Part of a small language model's weights: MLP 384 SwiGLU.
Each number is 50 + 12 x the weight over its row's rms, rounded and kept within 0 to 99. Layers, rows and columns count from 0. The size before them is the row's rms in percent of the matrix's.

# o: layer 4 attention output (transposed), 128x256, rms 0.261, rows 3-63,66-127, columns 224-255
# v: layer 4 attention value, 64x256, rms 0.102, rows 3-63, columns 224-255
# gate: layer 4 MLP gate, 384x256, rms 0.175, rows 0-5, columns 224-255
# up: layer 4 MLP up, 384x256, rms 0.183, rows 0-4, columns 224-255
# down: layer 4 MLP down (transposed), 384x256, rms 0.222, rows 0-4, columns 224-255
o66 092:58 69 50 45 60 62 61 49 60 41 50 54 64 48 49 46 74 61 65 47 68 46 45 56 54 57 63 55 39 60 46 36
v3 097:45 42 55 45 45 52 60 41 38 58 63 62 26 51 61 23 47 37 61 59 53 61 41 26 32 49 44 36 31 72 26 71
o3 106:61 68 41 42 49 47 66 61 40 57 45 40 36 41 77 69 41 57 61 68 51 52 63 36 36 47 36 59 19 63 46 52
o67 093:43 48 47 59 68 51 60 68 65 67 40 77 55 69 22 46 65 41 39 49 44 62 59 34 65 71 45 61 87 52 42 52
v4 100:69 33 42 69 58 63 43 62 50 43 43 60 42 41 49 66 56 46 63 35 57 33 31 58 46 25 53 49 73 37 68 39
o4 107:44 73 52 31 43 51 44 29 40 58 58 34 52 49 44 30 52 38 52 65 48 61 45 50 39 65 39 46 47 53 40 56
o68 090:35 59 70 49 43 36 56 66 40 39 30 65 59 50 67 70 54 65 39 48 55 47 43 47 71 33 39 44 50 43 51 43
v5 095:50 39 64 48 62 65 61 43 65 60 73 18 34 43 48 47 49 55 25 65 37 35 42 52 50 57 43 69 65 47 43 64
o5 108:37 35 57 52 46 67 50 75 17 46 44 37 67 53 48 67 55 54 50 51 15 54 68 45 48 46 36 57 58 47 55 43
o69 081:23 76 68 54 41 51 66 51 57 38 50 50 30 27 54 65 51 64 26 37 48 78 58 40 40 36 51 48 41 59 46 39
v6 091:55 58 66 54 44 51 40 78 49 67 56 50 52 65 46 43 70 55 41 32 47 53 36 42 61 59 58 80 60 44 44 36
o6 101:38 45 47 48 61 65 43 56 55 44 49 43 55 46 42 55 36 53 52 46 54 56 68 44 43 43 42 50 43 69 32 72
o70 091:46 64 30 54 40 63 52 43 66 41 70 55 48 44 44 45 55 37 44 47 43 59 76 43 47 60 43 62 37 35 48 59
v7 098:44 39 47 48 36 76 54 67 48 66 40 49 51 61 69 42 39 57 66 53 35 34 68 62 70 40 49 40 61 42 35 52
o7 110:50 56 69 51 55 37 27 60 65 48 33 18 39 31 47 18 47 47 63 63 50 52 46 82 48 76 72 48 62 56 59 27
o71 087:53 47 50 37 27 48 45 62 57 40 49 62 66 55 53 54 55 50 35 66 58 35 50 43 51 36 54 52 43 53 45 48
v8 096:64 60 64 49 38 60 54 54 45 73 43 63 52 53 57 34 54 36 41 52 43 39 67 30 46 64 51 53 30 31 52 58
o8 100:74 32 53 45 46 35 57 39 63 46 56 48 62 47 61 50 49 51 21 64 58 38 58 53 21 56 44 67 50 55 53 54
o72 098:36 47 41 48 52 46 54 24 43 60 46 45 64 71 31 66 20 62 66 67 60 71 24 30 53 46 37 49 57 36 32 54
v9 105:51 68 47 62 20 51 42 48 39 62 18 36 69 57 53 64 51 42 51 37 35 56 57 55 51 49 40 47 54 45 54 60
o9 113:35 42 32 38 56 63 38 48 70 50 45 51 57 47 75 47 41 45 68 44 48 52 37 47 47 37 48 48 59 70 46 56
o73 084:60 48 56 46 56 36 54 83 28 38 50 39 40 62 40 28 43 36 42 61 39 33 48 52 20 57 63 51 65 29 67 52
v10 099:54 68 33 60 45 54 58 39 61 44 50 37 46 73 41 71 52 38 58 35 40 50 57 64 63 60 48 48 40 51 57 34
o10 107:44 55 46 40 41 35 46 57 74 56 46 44 61 48 32 52 65 53 30 78 42 44 50 60 41 43 57 38 52 53 39 50
o74 091:48 58 59 45 58 49 60 45 37 79 65 46 49 43 68 50 33 77 50 31 65 59 64 42 36 69 62 45 52 57 67 70
v11 103:57 63 57 58 55 65 55 52 36 69 48 56 62 41 47 39 57 63 70 45 42 36 40 53 67 47 42 73 42 43 52 57
o11 118:47 51 47 54 60 45 55 72 54 47 34 57 58 42 34 53 38 32 53 69 63 37 62 53 57 60 30 70 40 48 64 42
o75 081:62 41 47 48 36 41 68 40 49 52 62 22 44 41 39 45 49 57 27 41 55 45 37 58 24 59 74 47 45 56 66 68
v12 100:46 52 68 47 29 38 66 60 41 50 47 39 65 62 47 46 27 54 54 54 68 33 32 44 37 50 54 45 51 51 56 42
o12 104:42 48 53 45 47 37 64 38 46 57 44 51 22 64 38 46 40 36 58 56 50 53 65 57 47 60 60 44 53 50 59 72
o76 089:26 47 53 42 31 69 57 65 48 52 52 43 53 56 51 65 77 42 74 51 48 21 59 42 69 55 13 41 45 62 16 67
v13 103:63 61 45 44 65 60 38 55 70 31 40 41 56 68 44 45 50 59 57 45 43 41 34 52 60 50 39 48 62 33 55 54
o13 111:58 51 31 33 68 47 51 71 37 63 57 45 41 50 57 63 46 37 37 49 45 59 64 33 47 43 43 56 38 50 38 61
o77 093:50 51 69 60 51 53 30 37 62 35 42 64 40 47 70 42 47 39 35 52 50 42 38 55 54 50 64 36 59 57 67 51
v14 099:57 49 73 70 54 35 57 55 50 56 51 27 40 52 47 38 51 49 61 35 58 55 56 40 36 57 51 65 40 51 79 43
o14 110:45 52 63 56 50 53 49 47 51 65 53 45 42 41 46 59 48 42 14 66 31 57 64 31 44 60 37 46 43 56 58 41
o78 082:44 48 49 41 54 40 59 59 34 47 52 30 46 48 63 51 45 44 62 90 41 52 38 68 42 30 45 55 56 51 55 82
v15 095:39 65 30 67 56 33 63 54 42 59 51 57 46 44 54 66 67 25 45 61 40 43 54 48 53 60 74 72 51 56 61 54
o15 100:53 54 39 47 61 42 59 41 65 59 32 43 43 38 64 30 43 63 52 55 74 50 42 52 60 49 44 46 75 53 49 60
o79 090:43 54 54 57 58 50 43 67 51 44 52 38 49 65 45 37 47 46 52 42 35 64 65 52 49 54 71 34 38 52 51 51
v16 093:61 36 68 66 59 36 52 56 43 55 54 61 41 29 33 43 63 66 71 43 40 55 40 58 69 34 15 43 39 64 53 42
o16 104:49 39 40 63 69 49 61 56 67 66 51 58 60 59 48 63 67 48 53 54 30 47 43 48 50 39 38 65 47 55 56 41
o80 087:81 59 50 49 39 67 55 63 41 50 44 35 21 65 51 43 62 47 60 36 40 49 51 62 44 41 53 22 51 52 41 61
v17 098:61 57 45 58 43 74 17 57 39 55 47 59 58 49 45 43 49 43 56 66 49 55 36 29 47 63 69 35 57 39 42 28
o17 104:54 27 16 50 62 56 57 38 30 56 54 48 54 46 38 49 48 34 72 43 39 51 58 64 44 61 51 59 37 42 47 31
o81 096:61 67 72 51 46 35 45 35 55 51 39 58 57 46 45 58 46 34 42 44 39 41 47 48 71 31 46 42 28 55 57 39
v18 103:47 61 69 42 57 50 56 40 71 53 41 44 32 35 73 65 52 54 44 57 42 45 40 47 44 54 60 57 33 30 50 50
o18 106:42 51 44 27 30 42 40 59 53 48 51 53 34 48 49 51 39 57 66 39 43 49 58 38 60 48 31 42 44 43 61 60
o82 098:60 46 39 68 33 52 45 43 54 47 55 49 60 66 68 43 57 69 59 50 79 41 44 58 58 54 64 34 57 53 07 40
v19 103:50 73 42 41 62 51 26 45 50 73 50 46 45 60 57 29 61 36 54 59 41 71 56 59 38 54 57 56 37 35 34 48
o19 110:38 81 61 56 63 47 49 52 62 60 36 44 45 59 40 52 35 48 67 50 48 39 54 58 46 46 76 58 56 54 52 27
o83 090:42 28 43 62 52 44 50 61 53 08 46 60 47 40 63 48 33 60 63 54 39 65 49 58 46 30 48 39 60 55 48 37
v20 099:22 48 47 40 64 49 28 64 41 43 69 48 61 55 27 53 59 37 64 61 72 71 56 48 41 51 53 40 58 63 54 47
o20 112:83 62 52 38 54 66 57 52 42 59 37 44 59 56 50 49 63 34 42 71 48 40 43 38 49 39 51 27 45 52 40 39
o84 086:34 49 46 67 51 31 49 42 65 56 45 46 56 57 56 40 40 63 47 74 31 52 63 43 50 61 58 57 53 42 35 41
v21 101:44 25 49 43 54 48 56 27 35 53 34 45 42 48 50 43 37 64 45 54 68 45 49 33 73 43 56 41 52 39 44 57
o21 113:50 71 56 59 50 65 65 30 43 51 86 20 58 49 61 39 65 30 62 60 52 40 34 59 70 57 28 58 58 42 59 63
o85 089:65 42 46 53 50 56 46 62 28 59 48 61 51 45 36 60 45 49 57 54 49 41 54 64 36 55 52 39 52 54 56 47
v22 109:34 31 34 46 43 48 50 49 45 38 44 54 45 64 37 56 93 47 56 64 45 34 50 52 49 47 61 37 43 48 37 49
o22 114:51 62 69 44 37 34 60 38 78 69 56 69 58 53 45 48 70 38 40 57 55 28 50 51 52 59 43 60 43 44 54 34
o86 096:39 44 58 39 71 37 47 50 31 33 42 27 25 48 53 36 37 58 39 48 32 40 64 29 38 53 54 46 50 33 58 48
v23 096:49 50 52 46 39 40 66 67 54 49 47 51 31 49 57 44 44 51 43 61 47 64 49 60 46 47 65 52 38 51 43 52
o23 099:64 23 43 55 50 59 53 48 41 51 54 24 51 55 61 43 41 31 34 38 55 64 78 36 51 51 46 43 63 58 52 43
o87 095:53 51 51 52 53 62 30 47 57 42 29 88 50 59 29 47 54 55 55 47 41 18 51 53 44 43 41 43 38 48 61 70
v24 100:52 46 43 55 72 51 51 66 47 66 57 42 23 34 44 55 41 46 31 71 61 42 44 58 52 24 35 59 51 58 43 50
o24 106:63 44 42 64 48 63 52 35 62 38 51 38 58 40 46 59 35 50 46 64 42 43 56 39 54 57 60 38 56 49 41 52
o88 089:43 57 59 43 46 32 39 52 49 33 45 48 29 50 55 48 40 46 29 36 35 57 27 57 34 50 59 46 47 67 62 34
v25 097:52 46 59 63 46 39 53 49 75 63 23 38 38 61 46 51 60 39 70 67 59 67 65 35 58 54 78 60 57 68 54 39
o25 106:79 40 79 62 59 43 64 54 58 40 56 51 46 60 49 38 55 53 33 42 35 67 62 68 44 31 37 41 45 52 55 54
o89 095:51 65 49 59 43 18 37 56 44 51 55 53 63 36 60 60 45 48 41 51 49 58 45 53 68 43 44 44 36 56 59 48
v26 101:32 53 55 44 60 50 47 55 62 66 37 48 37 29 48 47 51 48 34 52 64 55 37 52 61 34 45 66 66 69 43 35
o26 116:65 30 73 70 48 69 69 52 51 45 37 31 61 49 42 60 63 26 40 45 59 52 63 48 44 25 49 41 52 73 54 47
o90 087:36 41 37 66 57 63 48 36 56 51 59 54 46 45 51 50 58 57 55 57 28 45 30 42 53 68 29 54 39 45 49 51
v27 101:50 39 48 56 60 21 53 82 42 53 61 56 65 37 28 42 67 53 58 48 53 40 56 57 35 41 70 42 37 55 56 50
o27 106:67 65 40 54 52 40 49 57 79 42 46 57 47 59 41 53 49 48 38 49 60 48 51 58 44 52 37 68 48 44 17 53
o91 095:42 26 37 46 57 40 52 40 37 61 48 52 60 40 49 47 49 54 56 59 55 48 52 29 38 63 49 50 51 31 32 68
v28 103:54 49 36 36 52 46 72 34 49 53 30 48 57 66 51 63 70 59 45 60 63 40 54 36 55 52 39 58 39 40 68 55
o28 108:47 54 56 19 30 47 62 47 35 70 43 63 51 39 53 57 29 44 20 36 63 69 45 52 51 82 56 52 68 54 63 65
o92 096:43 41 51 60 57 55 54 44 53 43 65 53 54 33 51 34 51 41 73 73 30 47 59 58 38 34 54 44 58 58 61 56
v29 098:47 43 51 55 40 48 50 56 41 61 66 33 33 40 54 55 55 45 54 43 53 65 45 43 50 51 25 48 68 68 54 29
o29 105:66 58 58 67 35 50 39 45 75 34 42 36 60 42 42 68 40 49 62 60 66 52 86 26 56 56 49 58 41 36 57 53
o93 093:26 57 55 44 46 61 53 58 41 44 44 64 67 43 35 34 58 65 39 57 52 63 67 49 37 37 42 52 74 54 38 53
v30 101:67 13 45 39 45 66 46 73 48 38 63 41 58 68 37 67 54 40 52 42 40 53 57 52 61 29 69 36 50 65 41 46
o30 113:47 44 46 49 34 52 45 57 67 49 70 36 58 46 61 35 54 44 57 51 62 72 31 53 55 56 51 48 48 43 51 36
o94 087:46 51 32 67 39 54 66 37 27 47 58 48 41 64 52 59 49 51 47 57 56 44 37 75 32 47 61 69 42 64 62 60
v31 093:69 50 41 31 35 46 56 29 74 33 36 31 56 31 49 62 62 43 59 51 35 38 62 42 32 44 38 72 41 53 56 63
o31 100:44 58 51 52 48 37 38 54 44 53 46 67 35 36 47 54 41 19 39 49 42 54 48 38 25 44 36 41 40 56 26 40
o95 097:57 42 19 54 46 56 57 45 57 38 49 57 48 43 67 46 47 67 55 77 35 39 53 71 62 50 52 69 57 42 72 68
v32 097:50 59 65 47 56 45 35 40 54 69 39 52 52 37 50 59 40 54 30 34 40 71 49 38 47 46 70 43 70 74 53 69
o32 106:45 65 47 53 61 55 59 37 43 43 46 36 39 49 67 52 55 45 62 37 49 53 38 61 40 57 58 42 59 40 66 53
o96 085:41 47 33 46 47 55 49 50 49 57 40 60 31 52 63 56 53 53 47 28 66 40 43 60 54 53 60 45 43 57 43 43
v33 095:30 50 54 72 55 47 79 50 38 50 50 60 74 41 76 59 52 36 37 43 73 52 50 53 68 32 44 46 68 92 21 28
o33 106:56 60 47 61 55 54 34 59 60 66 43 41 53 65 34 49 50 46 68 61 43 50 41 51 49 62 46 39 47 51 73 48
o97 088:54 44 46 37 51 48 49 48 48 55 56 42 46 31 66 34 44 53 47 34 35 50 38 21 51 41 59 42 37 38 43 27
v34 097:52 23 45 43 39 44 56 57 65 43 52 55 42 35 31 22 50 44 54 75 69 42 50 69 87 62 44 52 49 49 62 56
o34 103:42 44 68 67 64 34 47 50 32 40 46 43 57 57 38 57 63 34 60 59 24 37 59 68 52 38 52 43 33 65 48 51
o98 092:31 75 36 48 54 38 65 58 58 39 37 62 47 64 84 56 52 53 40 42 38 53 54 53 40 40 51 56 56 68 34 71
v35 106:32 67 49 59 48 42 23 39 39 36 57 40 39 63 46 49 51 44 65 48 76 59 57 52 59 47 65 50 55 41 44 24
o35 108:56 51 59 72 34 46 42 55 43 47 66 53 54 45 48 44 50 58 57 63 72 38 57 42 49 31 62 41 65 78 57 65
o99 094:59 41 68 39 47 52 61 61 44 63 56 54 51 77 44 45 42 51 62 32 33 32 19 57 51 70 50 50 58 49 58 21
v36 107:35 73 74 64 75 47 44 43 43 37 42 56 59 62 46 45 54 36 58 56 36 39 58 49 57 47 39 48 71 54 63 62
o36 113:45 60 57 64 58 68 66 29 54 57 54 57 75 58 40 55 56 39 56 55 53 47 51 54 62 37 49 57 39 73 61 63
o100 088:70 42 33 53 64 47 32 32 39 46 45 79 39 58 60 40 42 71 51 40 63 55 38 23 35 53 44 48 54 32 44 24
v37 102:50 43 44 62 60 44 61 64 55 37 35 72 49 42 29 40 51 50 60 63 33 47 29 43 51 49 55 46 70 64 64 55
o37 110:68 51 40 36 56 61 29 49 53 26 51 34 64 49 55 37 57 39 50 40 58 55 35 34 57 55 59 39 69 51 60 58
o101 094:35 32 50 37 44 63 52 36 59 65 43 41 37 65 52 69 54 30 61 53 48 39 57 56 58 26 36 65 50 41 49 46
v38 101:54 47 49 41 41 43 58 35 49 42 56 30 30 53 56 48 43 65 45 48 78 42 43 41 57 59 36 63 44 60 58 45
o38 111:52 35 46 55 41 49 43 57 43 38 66 55 29 59 56 46 29 57 55 52 54 45 30 67 43 66 56 69 64 60 60 35
o102 089:36 52 59 49 45 58 69 63 46 43 47 47 68 55 42 81 48 62 34 53 20 54 64 66 70 63 43 36 39 65 34 61
v39 104:44 45 42 44 59 70 48 37 45 59 53 61 41 65 64 34 66 44 77 38 38 53 41 35 37 41 39 62 76 62 44 49
o39 103:50 61 33 38 35 55 32 45 40 46 66 32 43 30 57 72 57 46 48 60 54 59 51 63 35 54 51 51 44 45 36 67
o103 098:69 58 43 55 56 46 68 65 43 37 41 38 65 26 34 43 31 52 39 45 55 38 59 20 44 52 79 48 29 47 74 46
v40 099:60 39 25 49 71 49 57 53 39 80 63 43 63 44 30 58 43 41 71 38 51 53 49 55 52 43 59 53 43 64 45 46
o40 107:43 56 23 65 44 48 42 46 51 56 43 61 52 41 49 70 25 56 64 39 64 57 43 44 49 40 63 48 51 52 54 52
o104 092:66 37 74 27 37 49 40 48 67 49 32 42 43 49 62 59 47 41 39 74 75 43 67 69 43 55 42 49 60 41 50 62
v41 104:40 45 52 65 22 43 48 45 60 64 42 34 38 67 54 39 59 25 44 33 68 70 57 62 39 50 41 53 22 58 49 50
o41 108:31 47 45 59 33 49 64 78 48 52 45 79 56 42 69 46 69 65 40 54 55 43 38 51 54 24 44 59 35 45 60 38
o105 089:52 54 57 35 41 73 27 48 46 22 46 45 27 25 51 69 66 46 50 69 50 42 42 36 58 57 38 37 50 33 27 54
v42 100:60 53 55 51 34 50 46 62 19 52 59 45 56 48 72 42 43 54 58 54 78 47 40 73 47 52 54 58 35 46 42 55
o42 114:36 43 41 40 28 52 50 55 37 50 64 42 67 43 67 22 32 40 29 59 47 58 66 42 42 42 64 65 43 42 36 48
o106 086:40 61 51 63 52 25 49 50 48 48 58 76 75 48 35 52 64 59 35 49 67 60 57 34 52 46 40 54 49 59 28 57
v43 096:52 45 33 26 56 57 77 69 64 55 51 54 45 57 59 61 37 54 54 58 66 46 67 71 56 62 35 45 68 46 63 49
o43 106:78 57 56 52 74 40 68 47 51 43 52 61 50 54 55 84 57 62 44 55 55 51 45 65 72 38 39 56 69 27 50 54
o107 092:30 46 51 60 39 70 50 38 47 53 61 42 55 45 54 18 57 36 44 43 38 48 46 44 22 33 48 64 42 47 61 57
v44 103:60 49 51 36 51 59 60 50 76 26 51 57 67 45 69 55 57 44 50 54 33 34 41 55 35 32 56 41 31 42 45 48
o44 107:42 28 33 50 49 59 49 40 49 66 55 76 62 48 59 36 42 60 66 47 50 49 60 48 88 56 38 40 56 64 64 48
o108 094:37 68 59 44 38 50 37 41 35 45 44 69 43 32 61 59 44 52 36 62 65 58 44 62 53 42 39 70 68 41 60 33
v45 109:59 47 72 51 57 69 32 57 35 60 34 40 46 57 47 46 36 64 43 33 55 42 66 39 58 56 75 65 34 40 40 38
o45 115:63 54 47 46 36 53 52 61 56 48 44 43 47 45 52 32 28 35 52 71 46 36 42 36 55 67 53 44 58 50 44 55
o109 097:53 42 57 51 61 34 66 49 39 64 42 40 50 45 41 51 53 49 31 63 62 60 60 51 32 58 31 54 53 60 71 68
v46 100:42 40 33 49 46 50 22 45 50 36 66 52 63 74 54 47 62 50 38 50 64 60 42 56 29 49 88 59 63 45 67 50
o46 110:50 61 56 52 34 38 34 51 56 43 37 59 69 30 39 63 70 32 49 51 61 38 51 40 40 64 61 35 45 48 53 70
o110 099:74 61 53 49 56 50 48 67 50 61 28 49 58 38 48 50 69 49 43 48 32 50 47 64 49 32 36 43 48 46 33 44
v47 101:55 37 43 51 40 36 60 35 42 55 80 28 63 62 57 49 34 60 62 50 37 41 58 72 33 50 44 33 44 66 65 47
o47 107:29 52 51 50 54 66 45 49 89 36 46 62 44 56 74 67 52 40 50 50 59 49 38 67 43 39 43 59 59 60 66 37
o111 092:68 62 50 46 50 22 41 56 56 66 36 36 51 48 66 45 33 31 36 36 49 53 58 48 53 41 61 62 57 49 43 73
v48 098:68 55 38 39 56 64 22 58 54 41 45 28 30 72 64 63 36 46 48 36 47 56 31 65 48 68 39 65 42 40 50 48
o48 104:46 50 67 44 55 53 45 50 45 57 52 57 54 57 38 39 39 62 50 43 55 59 47 51 37 22 31 52 50 44 52 47
o112 096:64 51 48 39 37 42 49 46 48 45 31 37 35 28 34 39 51 52 68 40 60 38 35 56 67 46 66 42 78 65 46 44
v49 097:52 42 50 71 58 50 20 55 45 54 33 60 49 53 42 57 36 39 57 58 56 77 68 62 52 40 53 65 47 35 44 45
o49 104:59 48 34 54 58 53 68 52 25 52 39 54 72 65 18 55 40 68 33 60 50 58 63 81 72 46 57 46 58 65 46 35
o113 095:59 62 49 50 46 42 74 64 81 36 60 26 38 44 77 54 46 41 73 60 41 50 64 35 41 31 43 37 63 43 71 72
v50 098:54 51 31 60 57 72 45 56 21 53 37 50 52 44 38 73 53 69 73 50 48 42 58 75 33 50 54 61 63 63 45 49
o50 107:40 48 61 46 68 52 50 62 33 56 46 57 54 36 37 31 64 37 57 60 63 33 69 37 71 46 50 42 63 36 58 39
o114 090:56 60 32 51 54 39 61 24 56 56 56 41 50 61 39 47 61 53 43 68 47 55 46 39 44 52 44 55 53 43 51 37
v51 093:51 57 36 49 31 58 48 26 54 47 49 57 59 32 49 45 50 70 38 44 53 52 46 34 32 53 63 30 60 45 46 42
o51 101:75 58 36 60 48 46 42 56 36 70 57 47 38 38 59 55 49 62 57 58 51 42 51 66 46 56 69 40 50 40 42 63
o115 093:18 34 57 43 48 50 49 47 46 43 66 48 47 43 31 60 60 43 57 79 19 60 49 49 66 36 14 58 49 56 34 30
v52 097:63 53 67 34 56 29 30 48 86 52 42 70 61 59 65 68 40 67 69 56 57 38 54 26 50 57 34 48 57 61 55 54
o52 110:51 44 47 46 57 58 50 49 38 57 43 60 36 54 55 36 70 53 42 41 56 44 46 41 65 55 59 56 40 50 32 40
o116 085:64 37 43 49 45 50 52 46 54 47 53 60 54 46 56 52 45 37 64 54 54 52 33 30 61 48 44 51 40 22 56 55
v53 099:43 31 45 62 37 45 46 52 34 67 37 28 25 44 58 60 41 35 47 46 49 60 57 59 38 30 64 53 30 51 58 52
o53 099:57 64 62 53 55 26 46 54 61 50 66 45 62 68 47 23 36 57 47 57 52 45 48 53 53 44 80 48 58 54 41 44
o117 106:41 51 27 57 50 50 60 41 72 34 34 43 70 47 33 56 66 58 50 57 63 83 45 53 39 51 57 48 29 42 31 70
v54 099:52 45 52 48 47 45 43 44 54 39 25 35 40 71 41 67 70 66 56 38 41 38 62 43 52 68 52 42 55 51 55 52
o54 110:42 53 38 18 59 48 38 50 46 72 69 46 59 70 56 53 57 69 51 54 64 69 41 50 40 43 33 66 51 68 63 62
o118 086:54 68 30 80 41 50 56 63 65 50 48 65 39 53 56 42 47 32 46 60 56 67 37 36 78 44 30 46 33 56 39 49
v55 102:36 37 49 33 41 48 47 49 46 44 55 53 67 35 58 79 45 43 39 46 46 66 45 34 43 57 50 48 49 76 41 38
o55 108:46 45 57 53 54 65 46 45 56 27 51 39 64 35 52 26 42 47 36 56 36 68 42 30 61 35 50 42 42 54 41 50
o119 085:63 32 43 69 62 62 49 60 61 70 55 52 53 64 30 40 45 40 71 40 35 53 60 42 56 51 43 62 60 47 34 40
v56 112:52 35 33 46 56 36 41 34 44 49 61 54 49 52 61 72 58 42 46 62 37 48 43 56 78 65 51 54 31 48 57 38
o56 113:58 49 58 45 57 50 75 49 34 58 66 55 46 58 67 57 34 51 56 59 58 52 58 80 39 32 37 49 75 51 70 24
o120 102:47 61 49 43 61 68 36 73 49 41 36 48 69 68 49 48 65 61 41 42 77 33 69 19 43 67 50 68 45 49 36 60
v57 099:44 43 57 66 58 41 34 36 59 49 37 54 64 33 65 59 51 52 30 43 62 74 31 58 52 45 54 60 61 46 51 53
o57 102:43 53 71 67 51 25 39 52 43 21 55 57 42 64 40 45 61 61 49 65 47 57 61 50 56 49 75 36 52 73 63 48
o121 096:62 52 41 32 52 62 48 50 50 83 56 56 33 45 45 47 51 49 41 52 34 52 63 59 55 37 37 42 36 37 80 69
v58 097:44 42 55 47 81 35 42 87 68 59 62 60 39 37 47 50 48 27 46 51 59 48 26 49 54 49 58 75 51 55 48 28
o58 097:63 66 51 54 39 59 67 47 57 39 72 62 51 49 51 66 65 55 65 49 54 70 32 27 54 46 39 65 52 63 40 39
o122 100:67 32 42 60 74 45 64 12 23 58 50 27 38 34 47 38 38 47 33 45 64 65 41 57 33 55 56 53 49 49 71 79
v59 102:28 52 19 42 59 58 44 62 72 50 52 75 58 34 56 36 54 47 54 60 50 33 42 55 62 52 54 48 39 48 51 55
o59 107:82 42 53 29 63 44 49 47 56 56 48 69 57 43 47 54 41 36 45 66 49 52 55 36 55 55 63 50 44 44 38 49
o123 095:42 65 47 25 54 73 45 56 36 62 44 42 38 42 54 43 59 71 35 44 49 48 78 64 27 54 59 53 62 54 56 43
v60 100:40 63 40 43 44 34 70 67 31 55 62 53 39 45 57 57 78 61 55 81 51 40 48 63 57 46 61 42 66 65 60 54
o60 106:79 60 25 56 51 42 55 57 64 64 49 59 50 33 47 62 50 62 60 57 73 47 33 50 48 52 48 59 54 58 60 58
o124 099:51 59 54 34 52 54 56 66 57 33 52 51 72 41 64 44 37 64 43 50 32 62 53 62 49 41 57 46 39 34 67 45
v61 096:43 48 56 38 34 61 57 48 67 55 54 37 29 50 34 31 39 55 61 68 67 59 35 58 52 50 51 67 44 58 47 54
o61 098:51 57 46 50 29 68 61 34 50 38 48 56 36 39 36 43 53 36 48 47 29 77 35 57 59 41 40 32 44 51 85 49
o125 095:32 52 43 56 42 37 64 70 59 38 55 49 64 61 50 64 62 60 66 35 25 60 53 39 59 56 56 61 54 34 30 52
v62 109:70 27 53 54 31 36 64 46 35 59 55 60 46 48 53 77 70 46 56 26 40 50 42 45 58 38 42 65 70 52 35 46
o62 113:56 50 62 34 65 52 40 42 79 49 46 42 50 62 56 18 36 53 59 46 62 63 56 43 78 60 62 75 53 49 55 46
o126 095:61 49 48 56 48 60 44 72 27 55 69 49 72 34 62 59 41 64 65 64 39 47 45 68 40 38 69 62 50 59 48 64
v63 102:46 41 53 37 60 50 59 59 67 47 52 78 54 68 19 55 61 42 62 64 64 27 45 56 63 42 65 56 51 56 65 55
o63 110:59 46 56 55 52 45 55 32 59 28 51 36 62 37 42 47 59 35 52 34 45 54 67 37 46 50 50 54 45 44 30 48
o127 093:52 62 59 52 63 62 38 67 47 60 55 42 42 64 74 62 38 51 71 39 51 45 40 51 53 54 60 55 54 56 64 22
gate0 108:61 44 60 49 50 61 43 60 44 39 59 40 48 61 56 60 60 40 74 47 58 31 58 50 42 54 64 59 55 63 28 56
up0 105:43 80 55 68 53 38 57 47 93 65 47 38 54 46 45 68 58 48 43 46 41 37 34 57 62 59 70 36 20 57 59 46
down0 100:74 54 34 33 59 43 42 54 60 44 53 31 54 34 48 51 40 56 63 28 48 35 57 59 65 18 58 38 42 48 50 48
gate1 105:34 43 35 61 59 59 44 47 54 61 50 30 56 42 68 38 48 54 61 54 60 60 33 55 74 30 58 31 68 25 50 50
up1 105:35 57 51 51 58 50 52 63 59 47 48 51 46 52 55 61 65 75 81 46 46 55 40 40 41 60 42 51 57 73 61 70
down1 098:41 44 53 44 48 33 51 48 62 66 48 54 54 43 48 56 52 46 46 60 50 63 55 53 85 55 43 55 44 51 46 46
gate2 102:43 53 33 59 34 65 59 38 40 45 42 58 40 44 65 42 34 54 39 69 53 54 53 48 60 54 50 58 52 59 53 44
up2 099:31 53 42 50 35 49 43 27 51 54 48 66 76 33 39 69 55 56 47 46 46 46 48 53 55 46 29 56 40 55 53 50
down2 095:35 52 35 58 42 65 45 43 61 48 43 49 82 47 74 41 69 37 69 44 41 69 44 37 54 85 60 55 53 49 75 46
gate3 091:48 36 38 76 63 42 56 40 35 40 55 75 57 62 46 64 63 48 44 72 61 39 39 72 49 52 68 48 62 39 53 29
up3 100:50 52 42 85 53 72 51 45 44 42 49 53 34 34 39 51 52 52 61 60 68 53 48 46 42 51 41 44 75 48 44 70
down3 100:41 40 43 49 36 62 56 50 61 62 54 52 47 50 60 50 44 52 32 57 64 36 36 61 70 43 55 35 55 62 42 38
gate4 099:44 58 50 54 54 52 48 45 43 49 45 27 26 64 42 59 66 51 55 58 58 68 40 48 51 57 50 54 55 56 80 41
up4 093:61 42 63 73 29 45 48 55 53 56 25 50 38 80 48 32 47 65 45 71 57 27 61 34 34 51 61 50 50 51 36 53
down4 096:67 47 54 51 28 43 54 54 46 43 58 44 38 70 60 45 52 66 61 59 53 36 63 50 50 37 51 61 46 70 50 59
gate5 105:48 52 52 55 50 42 57 54 59 56 50 37 51 54 56 45 54 34 56 53 46 62 61 46 45 56 56 46 55 65 43 52